Part of a small language model's weights: 15 layers, width 512.
Each number is 128 + 32 x the weight over the matrix's rms, rounded and kept within 0 to 255. Layers, rows and columns count from 0.

# layer 8 MLP up, 2048x512, rms 0.07, rows 1546-1592, columns 320-351
[[169 126 131 125 118 201 121 177 117 149 104 104 129 131  68 170 103 227 101 103 151 175 144 137 159 102 162 156 112 144  86  86]
 [133 140 137 165 128 111 156 139 136 153 100 156 131 147 121 146 143 190 173 146 103  93 102 136 142 102 127 110 128  79 127 186]
 [118 140 141 136 125  91 132 140 116 112 106 125 138 134 149 153 116 148 167 174  81 111 116 166 133  97 174 130 114 139  79 133]
 [ 85 149 168 158  95 145 155 167 124 130  69 157 113 110 124 162 105 164 139 160 134 114 176 105 119  98 163 169  98 149 103  87]
 [123 166  68 168 174  81 114 135 132 170 141 142 136 194 124 117 116 190 151 116  73 134 140 179 136 131 155 150 114 108  97 104]
 [168 114 172 123 177 127 152 146  95 123 115 160  58 168  80  90 148 121 101 121 115 103 125 145 119 150  93  96 111 143  88 168]
 [178 135 102 159  67 103 158  60 150 137 126  84 104 135 160  59 143 143  67  97 121 109 138  93 119 149 159 131 124 138 139 135]
 [153  75 137 168 147  85 177 104 169 132 128 113 133  96 144 113 141 111  68 132 158 148 127 131 165 125 186 149 134 116 139 128]
 [155 152 153 134  63  74 176 123 126 109 123 172 187 132 176 140 163 165 128  83  66 130  82 197 138 134 151 112 129  76 144 140]
 [100 109 137  88 123 135  77 127 104 149  63 156 157 143 124 124 137 143 112 132 124 120 126 107 111 139 179 138 133 132 116  86]
 [ 78 103 129 172 155 133  71  47 167 213 115 128 144 133 177 208 105 131 122  91 118 126 119  94 138  94  61  92 128 109 126  70]
 [111 128 146  86 150 136 141  28 102  58  64 164  89  69 109 156 139 147 104  96 146 127  92 117  42  98 100  92 114 130 145 146]
 [108 146  90 148 139 110 160  89 102 129 113 158 114 184  89 129 136 118  74 151  83 132 119 171 172 116  87 114 133 141 138 137]
 [149 152 135 100  56 115 189 134 126  77 131 150 106 135 107 109 162 153 111  80 133 144  63 134  89 165 139 134 142 107 106 176]
 [131 139  96 181 172 177 155 118  73 120 169 108 120 167 150 141 149 137 183 101 148 108 119 141 102 136  76  90 150 102 136 144]
 [166 135  88 126 107  79  98 134 137 133 117  94 146  65 132 147 103 136 123  78  95 188 162 130  80  89 177 130 159 163 148  82]
 [131 148 163 162 166 167 157  97 134 132  73 160  87  89 147 195 132 140 112  94 137 119  74 104 155 132 137 120  93  84 182 109]
 [120 137 110 101  99 151  96 143 131  92  87 132  55 147 120 142  71 128 128 124 104 110 162  91  88 147  91 115  78 167 148 141]
 [104 107  64 130 149 108 130 149  94 160  81 156 172 132 129  62 137 104  79  90 186  77 152 134  99 140 134 100 143 108 101  93]
 [146 166 129  76 137  84 101 148 122 128  87  89  85 131 155 117 120 188 107  86 140  83 157 171 114 108 168 152  62  95  94 117]
 [ 90 114 149 197 163 112 109 117 109 140 146 111 149 109 125 143 150 120 151 133 110 139  95 126  95  93  94 126  70 125 108 120]
 [199 156  81 115 157 132 183  60 141 102 139  97 165 185 114 153 147 152 109 127 115 109  85 132 180  91 127 131 114 178  97  75]
 [162 164  80 137 127  96 160 163 164  71 138  85 112 178 140  90 135 179  96 141 124 130 109 110 155  99 131  30 120 109 133 194]
 [107 184 107 150 145 152 121 173 127 158 184 155 147 115 120  94 149 192 138 146 127 113 127 152 103 139 120  99  96 163 144 141]
 [164 161 134 101 109 132 140  78 170 124 130 152 175  89 144 155 183 116  88 154  81 109 158 150 130 159 141  55 129  74 101 100]
 [110 133  98 194 160 113 165 123 159 154  82 104 143  95 132 180 138 176  77 132  98 161 168 175 130 171 157 124 113 182 148 114]
 [114 148 156 162 165 142 182 134 113 150 135 148 134 127  94  94 107 116 121 118 158 170 118 147 132  88 140 113  87  96  40 138]
 [ 73 137 188 159 224 142 146  94  95 115 128 149 104  39 152 148 122 133 109  67 157 130 119 163 125 166 130  81 125 166  62 151]
 [135 102 141 172  96 105 182  98 157 159 145 143  77 146  83 143  86 110 147 105 136 120 104 108 121  98 183 105 120 110 116 135]
 [187 126 171 132  90 140 151 154 130 105 107 101 155 103  88 153 124 154  85 115 203  98 138 154  50 127 172  89  85 142 136  93]
 [120 141 115  84 169 139 157  87 121 136 108 155 168  85  51 192 167 119  87  85 155 101 151 118 168  72 116  98  60 127  88 116]
 [ 88 196 106 231 105  66 180 139 118 141 137  92 107 134 120 109 160 115 149  69 111 112 104 122 118  73  33 175  78  46  51 129]
 [165 143 148 174 129 102 100 106  98  97 148 132 173 142  98 135 147 159  99 155 116 137 123 126 136 124 158 131  54 139 109  92]
 [141 129 137 144 123  95 104 120 154 161 106  67 122 116  99 149 109 152 190 171 119 124  91  89 114  67 131  91  78 121 142 131]
 [136 162 162 130 195 113 129 141 156 143 143 158  63 137 100 195  94  60 130 197 127 135 116 142 123 150 128 102 110 114  86 102]
 [143 130 125 143 150 156 129 107 130 138 174 134  53 191 160 167 134 154 126  89 155 117 131 122  95 135 135 150 148 121 107 147]
 [112 164 163 122 160 122 135 175 167 103 111 157 123 163 124 188 103 167 108 129 143 170  84 144 116 189 125 120  88  97 147 151]
 [102 113  96 124 158 105 137 123 151 139 129 134  91 130 190 136 102 126 117 161 123 100 139 184  98  97 100 111 107 116 122 140]
 [127 139 111 138 154 122 126  80 110 112 113 137 135 153 149 101 120 173  24 124 114 125 140 121 127 132 108 125  92 130  66  89]
 [125 117  88 165 137 112 178  93 102 124 125 102 152 143 122 144 107 100 120 160  65 103 165 160 128 125 138 133 102 106 145  57]
 [105 138 129 139  82 163 175 102  95 143 136 132  95 165 155 125 109 140  96 130  67 103 146 134  91 139 127 103 144 135  74 167]
 [150 152 124 155 158 129 193 106 151 139 139 166  97 152 102  72 138 136  99  89  50 109 117 141 105 116  98 138  85  82  93 117]
 [162 171 115 158 132 141 167  92 124  74 135 109  82 130 151 137 104 150 141 167 118 163  79  72 127 151 121 129 113 210 127 160]
 [158 148 133 147 141 103 137  93 138 119 107 123  76 135  85 135  63 144  64  88  97 108 149 189 109  63  61 166  86 164 105 119]
 [157 117 121  88 137  75 164 154  98 138  87 126  98 132 130 148  93 134 174 130 135 121  87 163 144 120 169 158 145 153  85 146]
 [146 126 155 118 126 131 143 183 113  96 100 147 100 136 123 107 138  91 146 140 136 135  90 149  99 100 108  92  80 122 149 182]
 [112 118 125 128 146 124 131 110 163 122  44 134 154 181 122 137 110 142 122 206  93  67 108 157 127 153 204 113 140 143 134 159]]
# layer 8 MLP down (transposed), 2048x512, rms 0.0657, rows 1546-1591, columns 320-351
[[ 77 111 135 161 183  99  69 113 175  81 159  97  85 146  90 132  92  48 168 154 123 143 158  52 119 150 111 147 131  93 100 150]
 [ 90 120 125 162 113 116 174 150 122 138 139 193  65 151 139 156 133 185 197 130 148 121 145 140 141 141 101 115 163 119 124  97]
 [122 160  89 160  99  68 139 120 124 106  97 117 162 117 161 123  91 122 167  90 135 105 116 157 134 154 123 111 142 134 110 110]
 [130 165 132 154  48 105  86 119 111 101 109 160 137 141 148 184 121 182 184 126 118  84 101 110 140 119 114 152 147 124 119 143]
 [128 146 115  78  90  87 111  98  83 104  69 102 149 136  89 121 160 120 128 104 158 164 110 126 134 147 153 126 132 120 143 154]
 [ 51 145 123 168 158 102 120  70 173 126 136 174 166  30 145 147  85  88 167 130 175 130 105 139 180 121  95 121  97 129 134 109]
 [158 109  68 141 129 176  98 111 112  90 126 156 141 171 137 158 171 137  97 163 110  85 168 128 122  90 150 109 150 121 120 171]
 [112  88 165 152 101 116 131 148  98 110 115 144  98 148 179 124  94  71 170 183 162 104 122 120 166 143 144 156 129 142 115 167]
 [120 129 127 103 155 157 122 161 164 142  91  77 144 156 212  93 105 131 127 166 143 144 166 177  83 113 173 119 145 139 155 143]
 [144  86 167  64 144 169 163 154 114 106 168 114 140 157 145 139 189  86 125  81  66 173 116 152 147 144 104 130 134 132 131 169]
 [131 151 144 103 140  58  96 188 144  90 167 123 102  43 153  81 149 118 125  97  99 140 136 110 162 159 173 133 109 101 158  88]
 [140 135 109 146 108 150  93  83  54 105 151 117 115 148 127 170 164 113 133 144 109 140  93 141 108 135 136 109 151  99 216 101]
 [123  78 149 101 147  96 117 131 144 111 131 123 156 119  86 159 128 114 149  56 145 120  77 112  92  82 113 130 194 166 133 150]
 [ 45  96 148  81 101 130 132 137 175 180 138 118 154  96  93 119  80  87 113 138 132 133 103  95 100 154 186  42  87 121 130 140]
 [ 37 118 130 162 136 119 155 112 109 142 114  43  98 147 162 102  92  92 160 149 138 150 182  96 144 141 132 114 137  83 153  85]
 [178 160 107  79  99 138  86 135 155 104 119 157  92  81  92 118 164  84 116 136 137 105  92 132 166 125 117 148 164 143 132  84]
 [111 138 142  89 115 164 100 130  94 113 122 156 127 116  69 149 185  69 179 149 116  71 132 115  97 147 137 184 157 181 128  99]
 [159  74  92 109 147 107 115 141 120 106 150 119 133 169 127 112  69 181 192 150 136 133 125 131 161 129  82 148 176  93  98  31]
 [ 76 176 180 204 118 125 185  88  96 153 157 147 106  79 113 107 131 115  97 147 117 156 105 129  61 111 128 130 148 130 130 119]
 [148 174 211 127 110 115  82 157 101  98 104 112 143 101 180 139 163 114 155 126 101 119 127 116 124 152 124 144 182 118 103 124]
 [133 146 152 149 122 172  92 162 127 166 126 116 133 119 132  93 174  97 167 145 141 135 105 175 136 201 114 135 162 149  57 123]
 [120  91  99 110 130 104 105 115 122 132  68 167 138 182 121 146  98  76  94 144 184 177 153 112 159 157 139 131 122 143 139 133]
 [168 118 110  66 148 131 109  87 122 105 176  80 104 164 127 134 162  73 151 154 138 114 145  83 104 127 123 112 155  91 111 143]
 [ 81  76 121 123 124 154  99 105 156 135 162 143 144 151  86 109 177  99 124 100 147  74 129 144 137 142 178 111 132 138 125 170]
 [111 117 150  50 180 117  45 130 116 121 120 119  93 148 131 151 101 126 106 146 167 127  83 113 153 169 131  79 156 173  82 166]
 [115 186 163  95 146 203  82 146  67  96  97 128 179 147 227 132 126 112 100 145 129 125 123 185 133 133 118 185 199 158  72 167]
 [155  83 135 123  89 171  69 118 125  94 131 104 102 125 185  99 133  93 107 126 140 159 117 215 116 100  98  79 112 129 101 162]
 [146 144 137 101 111 113  88 106 136 107 156 167  78 122 133 145 103 126  49 151 122 122 149 120 124 109  77 132 126 126 132 171]
 [ 97  98 101 127 106 183 100 111 115 111 126 152 158 164 163 143  95 139 180 137 139 143 149  92 117 110 103 100 162 115 164 142]
 [ 97 107  54 162  71 111 144 134 110 168 114 145 129  84 174 160 105 135  96 107  92 175 110 173 121  85 142 151 150 153  94  96]
 [128 113  52 123 166 102 133 144 142 153 172 173 141 146 126 201 116 111 130 121 156 197 174 134  80 107 160  91  89 145 132 148]
 [147 162  70 122  69  92 172 178 142 155 158 165 124 111  89 143 149 139  97 122 121  92 180  31 160 147 187  95  93 121 196 136]
 [140 128 119 158 154 124 153  65 118 197 107 152 162 138 139 108  94 156 140 134 161 101 129 101 215  72 162 131 111  86 106 120]
 [116 109 141 140 157 177 155  87 175 145 100 134 123 180  76 123 151 125  99  81 189 165 103  58 115 129 141 133 112 144 185 121]
 [125 152  76 128 183 112 179  56 111  93 146 100 121 137 122 186 135 119 106 170 125 131  93 157 139 153  81  77  57 103 158  92]
 [116 113 121 143 132 139  85 147 141 182 132 124 175 148 105 142  80 133 125 102 122 112 169 169 146 121  92 195 171  90 101 131]
 [107 179  63 120 128 128  79 180 141 151 111 128 160  78 136 140 101  52 142 124 116 153 157  96 170 124 106 133 119 102  98 103]
 [107 161 181 173  69 154 149 133 126 172 161 132 121 145 151  99 184 154 163 129  77 124 141 114 113 114  98  68 105 126  53 123]
 [ 87  93 142 108 158 127 152 150  83 166 118 131 123 119 186 165  85 134 104 163  96 127 124 130 121 173 109 105 140  84  94  77]
 [108 178 148 123 155 117 156 150  85  88 126 126  77 128 160 171 157 110 150 152 139 115 129 103 191 139 177 129 172 157 124 149]
 [126 176  91 105 143 178  94  91 104 129 118 143 115 122 128  82 111  76 109  74 139 121  78 182 116 165 127 100 151 133 104 140]
 [152 170  57 115 114  80  83 124  77 137 147 120  95 170 157  95 118  70 176  92 158 122 159 157 161 149 108 157 116 175 179 109]
 [ 89 197  97 161  73  79  84 122 112  79  63 134 129 120 159 134 130 126 158  74 152 136 132 128  90 118 150 106 111 150 187 103]
 [ 93 153  49 125 101 148  90  83 134  95 128 165  81 146 103 180 116 113 162 110 129 105 124 132 147 136 205 141 152 137 134  84]
 [146 132  82 136  79  92  97 158  99 125 114 183 110 143 195 137 110 122 107 167 104  83 153 110 132 106 142  91  90 134 150 137]
 [169 136  47 159 113 150 161 113 133 171 158  86 137  35 109 110 244 124 130  91 102  80 110  82 113 102 139  98 147 147 148 126]]